Part of a small language model's weights: 16 layers.
Each number is 500 + 50 x the weight over its row's rms, rounded and kept within 0 to 999. Layers, rows and columns count from 0. Numbers have three digits each. The size before them is the row's rms in percent of the matrix's.

# layer 2 MLP gate, 320x128, rms 0.0727, rows 117-153, columns 0-127
091:557547517505477497594424456504502406563485505468475453467543507552394533503518520435473470482447425431432427384459498485512500508521511486449461563445510417606480497483435547465508454541540613556446570499537536527538476445522461473550441444562561468455581485502520544461352497579468468428528547561428502515495443499476570533565510471479592544508502621485434542465452558540525481505562
087:409463543447515569617407458555481440480525566570542498495443495407470554509439437411497551522508463478483551531513612511471598468533452547433515490501425441554464471554447592414575480496475556498511590423588508458467452529461495542478421531485483495419422511489448530482493527559461558420542526524541524518485550590479518522382441535445498533491496446488540499596452549486467451538535
112:505435451512499502501441605520514603474441500537470456591551517414560473530473530498567473548541478498481462535472415525477490458554533497528545403448539440554347570478446469479529501449487448509515555455496495539538492511496510480533477503563389522540485435584484530641537555582533521578385474430462459439505538490510428556491543549491492600482411523544423478539532466458569439461472
117:508521531390477541558578421475421511476555515524477561442447529526476551481472505416540496378552502505449583487524566461400459564468506509485452477482502442465527597471534522466453546587429460531461497486546446423438472561574506500430426480493528469556532524456514425615500490599473380581585486531458508432464557474445534447467535477470587522495506547504517476527499511405579560532530
108:476552491448587516452471464408549452550595553460532474441420510517502461549508536511461494496426517549480436468467474481505638524452568511512483495400562524466529553506493569487493572454491434500554450560567556394515449580571502480514477434456426519490358585549452535374482491484541509610508496476485569494520544497447494576469422460497578528500473509481525588532529516539463439538558
107:525554603426465431607405561522418565474530465487573469545472429424590526608576470592533460514528470572429441488485504558487474431498507541518535478502480561558530581490542520513572517569482465508515459498470550471519440498382405518551550443544459470486472547509519477436479498517493403406479485471420548470429493489513483512506470503564460505382479489504503469446511580552454539603523
087:470501479390555498479394531545481411546489521330493492499537447544519520440444415418522512495502470520542558544471472446490498505483593563518526531427515489549524556493498539381386480474547507534540417503513517458485525503527505607480446450479508494424474508461541443470520430537434465455587415528603552462522550496569546495525483579493555495421431524562493453558484445586539446448492
094:496588602455453455532523639502500474566574331505451537509475506513520479459507544461542585523461518503542478485501417385473466408542404564487517590465491517454431549509514521517471484537483443477512516440484567527493438548443505456460465481456464371545486523474555461534520516533526600434410516504438551517425510499480539540455521471493493544446495556567441535519409430540504551548441
091:413539478522514519554449605502427458565461436573457442574576526642551422435431515476601520571507511547490555561599538446489484422459571570511568444482494430547538496517467452522551506452409527502521452408492516611471432423508513444533448440501557497467477472478462523554523527445482493412471485507513566469553482539461455584459567403496471559431516510459456489511501534474527499519491
120:475525507464434459515558479520571490531565463445625529443569509419568508464533528560449483478524459456560514500515380533534503501582585409487477394452407416485568483576477520385529497489549494567500487582500418554536472569505414441503505468558522482500473527462618434565591577526478449457489529451472443483432545502567469492497484496520566510472591434537547462523539484460493502516566
098:440597474528450579405529565509630545536557434548421524468536491587530518475444503560450384487478411517513432409541487497479506556585501468414438555480476487565492540466482552427497460532499540530417457410491553483492464450523527502471453505552555455516498544567545530475457508570535500548476549574478457578500552499449424469537506476469586575454551491516497528533471480542615444407448
094:511498389492533462454447522463512467578448531512447527496485507473492598561540491557454509513455534478399545584553546539556469473439542546544471571521555484477437523524503454631560421391455515502415488459484491458488443594538504482446467413446542533512524602412538567493454459592481583637516529501471565540448441471450569485505534456538525454439518562544420494549501476466488557476518
103:520534564572482579463572522575488485417539451457469511454424496498444465503477473464476547418506475551477551411512490425395478388515495494539454569537535549523453498488495448482549522562475531517455516492518492533516506523507531447509407590487444450454490556452507565553582491552464453587442449516537447434458523634528592490450593530477570558345457455469488443523491532483434494588465
107:481462500442490505535542486489468592472511422457540505522446475507628487465480471475502542505611539528482470489606440505520433458590496546494526424471514422424511501559553474445471595513445472548529618458464505493550423504454546425426479584487519442524567486447568415617552577471489403528420519494471502460437407519508514560573485435597490496440501556495531487524475511502588552471514
112:595492399581487448574460485492515453539461373473453573565504483491486652462540542557423512514588486520479539449512491474430539529543546583456511492533427518453492561547473499522485446483572522459587473494446428443566506478497496523481412464544425476440444534429523490598492474553494532512474502597549466400477569537425526518468517558473438448438436507487565538451566511479505407511536
086:487461430427577505489493434556555441448501497445399461423439456520519576445423473517544556505423517504497465522598445485549526478604502518510479357481464537587498523479480472540475487426480435405456463544559522437565517620566503510465459526555472547478488422514569596489539480505488506481558451589474480515484493561515574542373519519496475394530540507494483441501518564579535452477515
093:487456482466438427486501522453484512553412494519501472498414515521520468522523461548531454566517475513536499481513514501547525510540506523403520448591507477459511456578568492399394431387506499496480415557480558507586551468507482587478576503487431426502594569504544437514622435532429480494483547574476515457568551499517394493484518545415451550566503525550487379553543565406536483477576
098:470472458503474545455548496580464542580480533503557445472503540442493479553533528483505467446552441494375591549583530437472488409434517494487451484426457534514505492551573529487500466547479484568564477447469545522445527440535475478558528511439470541575483411452559644610602472556529455527476540439516509466494508496479529538563445471482432511435461487522438610590486485434579487629474
100:515481491527520507455527473512547542552520459578620454405586370479470455476549462432533474485530465480534482570493494558498487472470545503556486451507482489512531554401550554447415491532479438510566668506496458524468605477433478447521463461497529447520504496456540423562476445419532430409444494474606450575473516478506523469558372566568576542537518499498458551497492532537563496503553
104:493534564576489434461479438552417496423545427570462540510480520499591519572513471412477488456542470491498520579500500493445579550570525539539463556496555430489473554504478387454504487609502457574497592462498428419536377503447487494508424615447503494569570440441510489611473483462533435512563514487470570490473499476535384569533494434513518496543488552548479532535566525520528582516528
098:489551546509538565437489479518531464504472550509459499450561541442465402559492619545502514436580406546557472430480438543485411470440542459544546375493656562507525497469431479596472526611498449518475470574446490559503502575506548430590495487503433554492439544546552468547556491521519450518437470537398493472496474467466495474501456467553473459559432495415536480502526567455504438464503
100:431527545527430510559501570440484523518500573494493475465485430503623478435491493497554575494497512446580460509500440516449505470570534493542548532440451464535509594478403417583414488499516434461429486427555585546564461495480429442472444575464456591569478547551439542551421482436483503397495585428450558478501495545548546593487495555515527511559476470448431494431478570549494488581512
100:494472489603475565450482623532579561465468526426456500476451512563431579544461473464452459524534505501479519422519459546411537512555486521566479469494543512495601493518594469434483533488503473523469556548407474498586527453490423570562536581579458600473465521503475433427502553514459464500554467467544452510447521482562461501559451553476529505508604534409453567571521404385482509419505
091:419516479548455564532473518378500481364533467547530528447513529511547485526535355474514473506472523399554499558536529447529581457492446470447540481447509502419506532509509449399514478509465439466501551548452523494580567525429477475526435504550504412425431510463442577549552554471450490530403638502522548514500483484541489470514487579528552518410513512501501540503466446505409365526488
132:532622586467526461496511465586428488585482478463564532539430514451543439449453514460535444508439494557350568420544507382486447456515491581567475492478496479528453458451563545501519475511520604488573454519452509511562508492561544487533422474525470486496458424534551499580524528506526407470455420479477521466528469522530559593512562530506565551575546499532575423529447466439410467436484
115:482509456487505525493556448451522504523577576457545472527471510524587474480418524477459466510424474460546514491652516526492483560482576480489536527486530465396570540463525463343527469522416590542494577524474479443572507511407524460510452538421514535491560476409535508508575486477543564580483487416522452542521484505561464535508521462577482453496427498541536543538654477528592452479587
118:563501510528482499551511507488440476588520523498510520457452508495512622519486454497553409534564475560477551486539448512623488477524473434492478526495463530402544468571537499516410473463412538384488453502427520500538445474423434448463509523424604498521460564484500546451535519543456622539453450487598399430456651558548522456500503446549460479440529449532583491490509496485479498582535
102:473433475496422492506487487464466553528410546468579445519454405541556468555503499502430353457618479514457554485468371529564465505543527572455500545567523484508515520544473486492529437453502410544461533478507477443515521434517562497491518522438484442479495588438527527489558494530484453524463512515458473487632542461514438590561528652535554526442579511512470499491474515493419411578442
095:450425513513517461542530423462527546436460557485544518536501433560520569507526560469529411478552531493473444479442651470449473476446422550543494558507479529479479500560556494482449508507529472463515447492522586520420515466484539482517561513401407448512562560521412479438485527571498642436499540546394394523487426447455513508499532510535436505554537463587473428513527478468558580385480
098:528543529464442537434598478525496487452474431407536548459490477497545505426465434452508459541544552456504425473498443447559511477445525515523495444528380521456464516457535445488493457448534560523461515481475490435586597524616443478584523538536585512502421469387493464460472474413461451539495474536446586549509644525442482490500489487437447489544520447423449549580586410511443550491495
116:479477474528569430548530488584506470550466454514423479570475522495465529488532444467512427564441399452444557482494450481456459440506511434562516528536520534432514491594472428583506451557507520426603494490434521499549509425496514552408556494467526495463579451529486593470609432622452512493520507569523535613504513460448487517516487467447479433485349533487455532553465504440423488540585
095:531460526530526563539538538504567499530599553449568512505514426528594534538466459563544462488543467552502465474497541430535593428483546427509522536380423567462569527488546419477528544521485433467450493532469534424472441523536475491409443657438531577496510504521474545550486551370521515517538442591397573566458459467485516478486462473495514480532601529537524494522521489472457567506406
102:502482491572500456454552580499495528516504508505483497437572467476397533458529445528536549432509495482550486497552464482584593453543534478473415526473525422402501541521545531445437456513448466493522526500563516452534570510552475447474559564543439502474472472481488522589483480427445534511408453629414488512522538574379433429517534573476457532471576608567518521524507446437602608542550
087:551614472420464487448466399426533468544466452548443437521490570477563466552573452414533556512513441520480481492557583496482425516424438469491511532505449440482473459496489517468504491494522500460609579568568539509534537510438463447558582483485436535465560549514452590549500485557490570500486456507542437491522492560549416467462491478464541584437404483554427585472495367488482436454588
105:592506480458543511521579470529462497597530421488448493498454494381419473539498542578494471560585541436467438470446523527444518591497493507544483524465443612453533545521545517444554438423454540561497446403476539468497454466519471517579457545478500536446454456477559575384481498486546592491516427549485391597596442520487522404458438453503514468546488427537524506534508478525452527433489
113:540515556543510504538530464557536486524467504488503489580529455431587493509453486417423494460405417571538545491556536525531432537486469454542489595521440489458492551416444569389435597538512529544518434454503406461464503545597468497448549541493490520509617461468473517551362465565431475477562487528430420461499542574479480544489481434464511599573545437495503549587505547530466515507461
092:555403515573586514571529491501561512594514569524502471457438456518485556469533492529596557497469513462539423542510484561577431544549462495491509441488492528532515488541503585504409529521453418493477513501537579451528453534482514560454581423473455489550498541499463483463442490383443446381509347439489510555444493595522533527507590468570379537486472492536526464541552400484501533475496
# layer 2 MLP up, 320x128, rms 0.0687, rows 117-152, columns 0-127
089:482456536583502537538603519455466510484560453448518439587514431555441485473558541504498554444408455541571530569390462441523459512496480532488476493575519449509451461522533455502472467468522523489462428585509592557480509489490614491490563538536507343446434545450511556431534471533492495521535485524562474476603480513532432372463454535408470485579480512535459463583466459571453476498419
103:522459510495444582507502567546514505449476519480570591621496615438510485542521486506499448481565427415456524532438488594474479426537493457502506499471530520444496540574478412615508506459410587483522518503457603589561503482428523571569497454503558492574517454483571482573482556512502443480447470470483454566525477445479493540482574500521495486413439566505464484562486511349510597543511
101:522493482524515532472487556453536579621496498514526518536536538488486564497520459568454480579499583480571480586450569495451600606565472473585517465475428643479545483545562552496445494541441479470492495469476442488482507410550450482420509612428501464475547521509516382489494395505543502577469511572555523506550542492451456387529431492524410453538502543495522550421531475521431545474508
121:564503498545415492484528505501570597523523540457569535570497521514501522464564529492562477510532426469521423482454506703522461586484488486493484495547484581500499482403517440490489487459550497483493504509446559541601455484472535515519488472542494457472362483439419472393538499509505476505445444556533579437595430531488565480474455497420454496578578412517490505526493425525570403541534
103:455460443435528505583522518582487496509600560524396490474444456500450433564494591515587504514521462501492498504473494461503554448538595519576556574384467531549449503484531388537490447475391495421578474539557411460479504536584444467511423440515539543439477538528553543460496489523557592586415486497503517537499496571419594492549483437477487471406508546533543482488525425446493510531505
107:494535493453521472588474475581475437480475576441472519515501461419549569477539537440503562524427490488465490519511535593525444497536499580516521429485509572536599515506550438493522500537502480448560465479524570421508515488467411589427411596575428458463458434470553518485502520593541515421457569497456549576491341488512611511476457507574492419518469498572528486418529521463587493535541
078:450467569462477536535492487538531531499552473430538517505525458567521538520559462495499503513561412560456485545521484493515463452413437543549413398350433502569544495409475462410377509503452515529501458398563552473483547484502435524589535596428503484644560471522504481490553538526522497440504472511470443568515536448435516499535414529512541508489560431531501514443600513472491600463504
095:567489413496567542489578477509503535494442466596591556450546459516518504514521527512519433521625570433493540530470496573530458503452503461479490492512572502495440409493423534508567548494504465590481481492508558494495518441612488472605477536620465569481444513498432509585531536527559471577556567463530528504516474362487496497479538492427555470406461501478481581550430501552441596415510
091:503414513619455590486479547479569532486588503578539518576520384487480450504503513438476439494546494551529489543584510499490444476543539472462517512535529527464548448564562585586492578453594465416485473491506576532518473449531484436368573452374446549459482554463528469517492423479514445511455545585451504546487520480516554476587508466474565459507498478450575508531457474522379544458549
119:462461436580592468505513478507489492543508482524458495403440542538490524512470499523472563458442412605551520524523438433478480591546578520464523469492490443451535521526504574473479445434561588520523506448490518414457566536508559545535469474511570534524566460537473502478409522468428522582570475471532490429518581573512573538435398430570540472504543405539561400472559544513551384575508
087:497521412479475464505524513484534515526555527460475562574518507570555537549490530511519543444479421545546429514533516582507494512617565521410543433409534441464439552458441531546517565527593480602477469458478531570489454420541389584446466461450564464442487450444498408635444451545507476510476471569517500396501532394471477578509514527500485580473531495532560474531461505533534446576504
090:488388509487445511429517460576480525534447451568562534527429441527523492426430515517542517545477508546417512491555431410488431478419523494490463565481532501491573417509588601483545593440614606494491479460535533572392483508462546537508582501378575550419402473507492487439519573576488503502441520495468503527407485541549497513558445475480480529445480449486509471463490517432470524545527
111:618458480508453449463532486342516500469428555448526427539472478434574503435495459541648453458474472442507467556505429427489525467511561528477581535561497480547485528492492394494521510546430445426559440418561458568464530414482504512515470463581495502437428471542529555439503536584579549459458508491466472503498492470514545484486597532480480469473522560481447534449472488609489450598483
108:507541551521537564482478495515460500560504543525536551513502509569551557419507492520584523522491491467548442500459432425520564482582465487615501469562637517504410521484491485425520567489521458468461561312540516388434464463475570529493432479431544462375462537498538489491522525448480469583510458520504446574486484529514481554459459437529476583529426514457471402513487564415540458520519
108:563568535501504466393562505497496502421508541549551510499512564588541429595475479446524487573464569511524432483439533435519495535448398542451479500594481493498459382578492513428493587478565530446505480481585574531474499545570433490511506490491484530472546516532487484445430495493503456575552516576454455509489560517552461403518558446394426505536545504509416533513450524443418591592420
101:515530472534457509553503438505475554543492468482480522555513579564442431468514540515413403468623521478522528538407481549519586518512482452548497559456463548490484489516504517487565538574568487497514518523552510475413500424452569451572483545454464457513505580392573441449483547430511473530480527609484550528497498529598430480564561420427454639481458459462521425417455407476470532564469
093:487578516454492557503469594583516475503555476518533467470624525496507584373538549473433506561500539479515476458438501432399422482554542512594455457472521441515450448521546513528460566472436464479457560536464378520455603564450534471494361498507558484499492457522402449523491451492518493520503496542522493507522442451531537539618504545532515481426511460479529573455490537393529392533488
100:506521562434526488480394452540534515432479507506519552534508521410476499470461527525413470482564563553441482472505510436432499448504548534562602450532496470449530577394472448455496475499574430603537529539491449454575513446476508528521485480553449521448432435609500449536515475510574481506474540390575559533481558479515515449398490535410406579480496509520474479568406468553431401554450
089:661564460484472518481492392480518556528521548502463464635491480564434438548490405455533529504506529558488457524512566510418568543417520535476499443569498543484461476498513442495509463440505515447563355521518522554484448541548477492446499480454477441461478419541565461590567620471561427481509579394549508556566526431516501503483528407503523573561480448476493491517485475468533503456500
100:441473526532559409505492399606553437456447559517474473485549515436465539556545540466381532465533494486541509536595512463509473494524439474487494486497604473517474430542475532479505427497487530410436496428580508429466476530577492539501595579425439535539527442474469465504543549442460444465582492546521586513489511411449594574515538567497483490621476500562592510485482448462415547566500
093:514595566476510490484499424537615474536544499556479456559457519430494559522506406432550516481588452418527495586571448563455520516520480578551481451505540527400437517585499468567498486501384522561502559497416391481469472495556518427505490518412470453543490467549449412594519461551541483479467487427549505508444505526629450425494552502446479566496521591528493538488531551541515545513553
100:529541438477432453510507521477451467484500502544518459508540592420484555452523546498600497484512568431543472525447456452506442527506549406592527644558493460469522410627555479617412531472464518433502474545447511534408535472472443527435479457491457435507528544491515463537511504420492548568578482580512444458561446425497568577587441521573513508504535542509448459504566465500512577543532
100:503471592478540368475493581499605536511477478535482529504509598474505481471518510510514444391519470515483450554613422472490438430498530474565490564528507526515598541505506511529509495457444502601476477544610480574483562590498538486440507335471489514524478577484535384577466459468531538476439502503444552548387523450514524476486494504501528515536576544580435425506513564491518500548536
090:432512560536604499549467514536557540454548513476517440397468496476553427412491533560433408504410605416512483518442477474443447560441474493535529503473484566551553513418447533518475500524507491506508537514543515498431561472405561544525476546546472512524464610530480507456589554494520533524518569559590555561500524447468457430558611599477554589555463525525409490450466537492545433510551
110:479508462431419573548521553455561398535509531482495446519486515499443512608490463523560441516471569514472478498518530501398576431542582517532468502478481537500488563470538421456453429594545532478463559483474390538507554442430421565534493560484532590478484531530564521516532358423488574449540412567557520478485575479533555464572459405483549471484503541429535475520499502424418498466452
112:599464470494398473564482464454533557562515434539522543462478459523506502452602484557490465507477471482528538578561469530549422500524575525514472490463425590418534452504512484461488477554422574489505426491534539577494492437548498432536498440475456424524461584476506541411571528470481533548483504511530518387609456421412547621435490480603489471413535450461536488439510528567568456546500
106:556538401549369503511537525475507573592455536412503554457380531461432583457442553525552508527540436534489495591487470432527544534571470510525472426500499483514500426526538452457462598497449523370522465464465420402447522543572478420509438528496588450470505517397487477449536468451517556560528487515466449464413538531526483484513437505492415548495570442482523498586540491532537469510503
110:474454544572487600486467594523430593429503510428491461499527512498452551498473499551433440449440441522502487516487446441454496447474510539333613579559509568492475475489529485421507517533553489574475508612553552561526544462447558593499586401465505551454506422567482483462571434474472585452545506588495452540547541479553497458502564526462506498489448509490496515549512499464559416541447
086:493554515482490517541468545496520548483598500527510538571511460581595491463486505464461546493419482553469592528426524413452541438531554565463454566526456445461539546552518483420462524553477511437456443376498536587448520426517515539505519492565608560493590597499551397456472461491432462568434551506459461536504509572485476470505537468457443518546480593526484574617455496570523478407516
106:472464445495443507533595531398485490554423542470456573514502479541534562554477478542534506503539479465471529608496413552512485474566483481443519558460469557532375506474511559465446540469577459518490494568434463427484393478472485603562518409602505472509480563565498415519446505520417574439513469485400433444542583545536459491506425590506572512505524491437491538456469447434426472452492
112:494506527468558586473530439384392473396578434512523596518473503507456554604390500511568592527524514577525485463512507428439563530541390582467491520508539489470441458560494554523441515466437498560541594503570451514429386525425479518467461504453466512503391508545547539498467564426536491450538556473440529433453452481500493524486457491531517510503500478484475542462456544517556588561454
104:482451405577530603531501514528505494504383546403526477488358530563561518475490433575538512504574533498453511637442434435504399514571500448476510493489493509553539469504465465522504539535492447490426543568456525452375544516533511510446435525546562477493473557487540506523481489468534544575472516501457497555477505510451417483542515467410449484553546518533364579437433544543467484579501
109:547441530540491521437512560376420596467447527455438531457486529604557437467494490441527475461436526437514488545506442472538511488453554532440531468546448528504497490537509446351369573484567445433450460431587549506539417424497515487534465558533533440492570464470521498429496568403559566462538527486561423489479546499538535519434498509485460542556513514556434474472566497502582497581486
089:482389459521414533543567484550520580534522434516476561578531537455457541493529471558557509575552467523465556488486565562511459584504411461466526490445454458498520487457515524490545553596476507556559425574538507531563603555523525433406505488435471552497527492474487546551454477561514533634430518395506401581528445602445476490559540437475485499556445553546497512500559486500567455455563
096:589478516480462552463529451476477524617524445453400550568540433485486519507469490509474525456496441479469539487529453574435581514472589519533474453496429569481469569502609446536415410486454512521526523542442473491578530484535456567534534453540523371463554449422467474485447429576521408571436499589554531524468516449529444507496433466427448588571407485492547534421557523529473495474493
102:581519433578415469493509523481433473528441570560495501479504449425549535476490400496549498486521481412429430432532411527474531518495469506507479484616561477548514431450492559551458509534617554434571513528438550494513614577504616497506493454553443429430438500524432471483415526516508366529424541428545455539512542524509466541448521443501535566521512498496398484472521536527499444471530
# layer 2 MLP down (transposed), 320x128, rms 0.071, rows 117-152, columns 0-127
098:398513477470510520478436536509463460530473498452547603495452573470567558480455517491526465484503567447498538523573512468485483532558467427533541447508503528398475461464542472479494636492478443448474527428559480509446475477479383527415598478358468522546543517428510465549410458471513549525472484450496448519505530528507501493632481539521454530447559519530502401433526585415532476637469
097:508500589525510541523540493496524581456546564515473450594546583512618548379523485470483445540526437546548423496433502482532642564523452587449492520471587495529463375577488545531505506526467532425472542489488514523480488529618557472548520547521446536462556541572589486475541500514480548487556424550465537518445493420474503435547522496497518572468474477469435507493474468447560604447412
103:542542529421498481422534437523475535541482495607476441571526516404584495443500556578454515386449574535446541469485564476515436492524501532441464583603499529481565436481536522400578536541464502484469382542547544457481536488531494505529552466457551510492525610378462490447477424514435537567466558510489466547480504497488501342505487501506482447498510531461567516448467461517433593463488
127:479463582535525497591512548535592508511376451442430468595478593558493529463385542451541475519485494421526560446562431576499570528461487501491512407580571549498560503525528411477458579442472574564507482505516506520487502497555564462528450489539559518524527515503520509522511568536503589474459495439529616453469508478504566586515435479543504585507479489583545609468593499560528547456504
098:455426439506426524528538500557457532555541490551530431549455503416413503442469488477432476479551500574517479555451493452552456434600413563540468516535476493555448494521442405607523397488461579509493490488517503530520482520437579508532511572451577535539502444558516466623562497574501536477475481553515461609533476448418580467526604562564470564452484549557531473493467567449499500415516
103:543553602443500558442522571506516509503447553551517472480468545495586459527455453449474488516449541536507473604514573603483424542528532555472503509426486545456496537496470540463431427503569431430515470490484561477605476414475455472430541544491488441418517447466462521517425503568606428487557583477517543479486469495512598499592463472495525484503460507587520581468443613598568550536572
082:479471444464495367508441455552465533530408444543548546385450438578542511502560525538496438542507427501489548508434455521474441445478458477533455480479484507535518445449409515399375497488474490563539503529578507440485488578512475602591474534487443483531545496486467472533506509564447474466469443557518573470575504429509492574527467510548613423538439418462495503519587468473567598470557
098:484470462486488551608592467523494539415523535432523478572528501460532474567577493531465341507540459484434571488458550613455528492513567530589449552522450558569547487459480500492518585432493474413441607488518513455490522447562447539482565478582552501495491531582439480511468462576489524530537517525539466426511582519536516462461439444463526435480468455489587461495537523373440521426476
099:481520526578419483496526463483516561554504511495417541605498485463458514486467454452462436458599499481487482504640531415515547412577515423511559492497409508395466519461553536504466483409528534412555504475525561528548525486426478495524583573440434455424488479536558533549457494540411505459550433481555405466432466543494519530504464514453583431542448517526482398531504465477433548592452
115:451448444536451543511438492478560478561488572553492528384510470431381484370564584468456549444465569522449488518588499456465490472556354491570432532479470432502464573451553540420492515515507524482488516455519494391490470399510530493515521539529490474565461436583480505507418566549493495504547451530521547442399496529493531527534545548613498495458502535576517504481542490450528398509457
090:465355556485536567548452425521503494469421493396492484551560471535495528491482551499514432498539544407411554526555538494528447518539429521459625513558531562453511532487530400454500444485495582501499502475515472568506491522475601516464484526554487616510535428523466573447454567525407562500442518493510507418557510443475603558446458504469511401493535626507479500490501461411472466519465
099:474475488516503538472571534450562532481474443421542501424435456506620442568539542511474472598551470488543543507495531462540544475578410471463563476452532442505472433425473568462507618560547492399565428518502562533442503489558560426513503478495469440535473490494541512587503519491565517498533463525450480504568421504489517556473571451487497585496547492378522477429461525435566605387420
104:550552444542467531549501519412507485500562460536490483602397511458540551514494474547554565520477556442509424535514426441526406421534471520493619516481431522463390535508501398566493463503445593462551475444488397598447423533553478441553480499507495478430456424556446516540492537508488581481553447479473456506453494395524478439505559548575483443543507476547509515418447499463438481419455
097:390496441429569517567603511437486497562420480510577447517497457585462491503468504454438532550525549502460449472482519549511525543539501465441462445551631525425513471534538501531413490605493471474507536500564573420446467497502543400501558482560631491494507462554470477490479547582526501522500447599511517568494518566406497519413404396553466503528500556519515528509525520467468444598508
106:530515525452464552483562516426490520495418563526425456473442484514566434491452408478544499513528489474501426513415520487477461466450477379573492419411513478489490399517608488499509501460376491465394482424528496578510439506460494537506541513557584433477424506447489510486522504503575437441514464485328540496594492488517512402504484470394485527507437487520468560531529467555435534504463
097:437520428458566520470500471488509562509454596546494434412578400472576497531434514478571490545434524515489429452556410482564445524494592519471574489502530505566513547519507485511503472406537403486548534488498559507569531533604479532485368426530496486482496464526553529482579468501528490563639500556527484498471587568498500555522500588469549483522489476514366509533454585510537586533502
093:571479544525534550452566563593491493530496561475514515419577541537500530503445446500495463470552537455505506480545567534423480570511482538555515549435514523482445567579509515512559454455553536351517430575488551498544541527508443484399426488625423528467500481501498577520541464561452598512552515489555487508526466493562417579433415455458494634480543505510452538504560484474452501434601
098:542424566430585511515397579554565453540453577502530531466493527424524465426554451536471499512461575567410474480537453510543479478481516492536504394504559547484452493435496523541520549530552543560486508544541474541599532508529472525497499427518525519397456476494497442473585574595471544434548515467480519503459543394551475441519611600538469606529517482554456489438487515582586431434493
089:596525548491519416552493581427527544589440424520498483565537481479476437429451590523532545560425518460550590460424522562501507579471525509441554447487540509487546550530572557483582513503467517525515365490490458458583468541509469356465380498502492531486489472500460468586530508504498515499451476495444443502465579388510530514572512542423486594628540526495499507472482495523491494487440
099:534593471487416554462423495507478523472500543552537504453464620524529509575504516509487516523492430526611410467483539500528384548512498524629529478473585450504445458514455529537543548496454474462476494638509472533453522494515478480508508443458541423369509477451521439548471433540583542527566479488492553521567552454487521538464628586485483490557458507473512534368504538430478538432538
104:464443577500587476421464458459494505467474550435468548482503568484671520499492393480490581556499478513483434496511512410529444535494498459390440540537373525532509519457533497506559416594488506514528507576499477564484507524537457557465457549506559525478429478435454503521550509398392547500474493510570512483513404466521467495526445459550566512477507383396498437499447553436473502562507
105:487537510479546472475534474550473462422377524433473524505516569460436572458512593500430541477523638428516389491530561494443566522434512471514455533557590479426386472521585461434461483588481494580500510554446410540498538511532574579517480397477534522448569457499472525536446517491548604518525531559512531477494430444486478512484468476394457474472496573431549519528469488540524441514536
096:508399533438498504457478569476528480438497550508544553445459529439609550489414477515493384561467570441454529460507578459501442415454542477491491443478476502566519441522488484501392458500612537521442502501404485505505521564468524457429457466606498549470475465477459431435533515456398405506496416508496485464508464484539447439554443558523490555458452508432459545527627481472422490554586
080:453458522496496450482501557477483518454445538513497518510550523596562391462392493399429402544450481451483440589374421531424415530490529547570546554396422525496540452507405533492475478553505483566492495537602528523506476527599452514472467524524497500497465546476472412544562449531434569498519491551561560433527469514494514476564517541505564494531464491454443437506449517384442560447506
116:607557518546532571443551485566447435585496517540594462483636437537538533506481404446508473555413566473533461468461434459560565483488489447474577572511526534511587484507520580508484496503520461444546496465419530509508460526461551562530495528544402557507473424557474524572560475417443521553431498517493486556471426602534523508477468476546579588444503470523482472529397428491463482586503
109:514418495522428499490581545496452501517608493472503488462506489446470492516460548527473522469410446497525531623569530548570430462553560498573532510496500574493426533488541484555393484539417509474440483582525514523440623406516538477601514497518475459534591533528484508529479399508484425454539500558533441482484460635556546551429441435518506506461490464507457498393481513459598432442512
116:419546527558501482492393563577489564548510374484537497435460515446467525464445499503566500470509540439578583526526527503590554540472539519431409485550500401470456457491554511482513535484515516352451496501526475549518482485588513450395395563479572466493406398493530421446459531424455554473461558553570444528417466542526547511570501489464553522528503488536517521478478405530505463501509
108:441471544508507489492466491499536577362504518412545531507509554459491525454469535502525454487694508523474502499502433464480512574536518563368498522516416463546473541506464424556450565505473552476427475535541534544502558509514430481469442450424466446581455514535583453475548488502439555506453480425468470467508494512549517424533562604538458495507583460506527524422410608485498400529465
102:540515480514482529505531465479496513445477530493477598581444445496489490530460455541498460481491497500506526466518378526567487481537495427455527451581438518574517427544431454407505524600445540518568516446442449526466539442532428532467493423609542506520426431394581475535601388502487475536460515530468512433442479522522560508519448471638516525478509566430558426424539520537526452518385
101:458527523528564548505385432590597442441500550513484528495504487488480578502468528449482503482489542426490554538448450507560503461485494459450509565594495511453479578493513485617432540521583442515517543520557413492401554546474581563475531434451499514495435474469592506505654514468548585498499489525442614507523461474491486543458502529476474521464591504530495429399568475455583480563565
113:529539517438410526549501575484469514512585427487518539434538554516525448541470445501497504501583449537507453403556517502432563527522471497481469437523488536414416405535525535526478432415519482503530471471514496577479498561485420432525574518435469485562464548381532491433423548401564488523493559600483540544535547431506391468565503421485531520404480467407551554501505449506564500416553
099:489483471580532528524388397521504436493558514503520463512498476479571452530531640499571508518523573551508537494547479628431540475420508525562472414550422446483481482490399455482514608419469577583496468483525522471504566501573461545529587497534573467397543495453497406553477480413502581521468387466445483542570516454484533491587568461479525518489528433515499472482511456461479512490509
100:459410558477533545523475456483475443524487566548511462439467561500563535466500444534440558535422509455478513492513357466539516446471577480420520557476504421445508536504550554392510566527502549496518482529648502420437506497575558554550591430532538477468471520484501470521595503522463573447483598532546505450582444518421541501499496567440571478432469486512568466535422491595512586502481
094:576446479520400446549465516497511456413506480456556534543532484448478530538445445512537469475487452443485454475376491472506396458538397530561549356494402387465455497515483441542522490579473561617464541529460516497575561549595490467555462472485543449445460451472424488459504518474553489526448522491416470489577515455531504476540504441567533485582471514467565462562487563527563562480570
101:448445455591516452514451459446388466375505541460562496617557502496564427485445414511518539537527574478493472516529459492503467540495489501427468474532502390539441463508488471413420507529506476437511506512594481500535414551451530429526467477574430584477466514466507523391478573495491480490492395563477563438528541544494585518462580453548504480582563592544438557460501532509470424499514
104:591473437494523578499498581481536517408529582440366507551505546431549458501436570553535484484497435558483493441499485524419562516468510408620528478558512449585413528514522534551584518463453507471447551511448485506433536387509510466450470419587589462462419472484501563492494453557498473451447561464548523500495489524554498448482613461426415467547443486484495543427464503491560498520515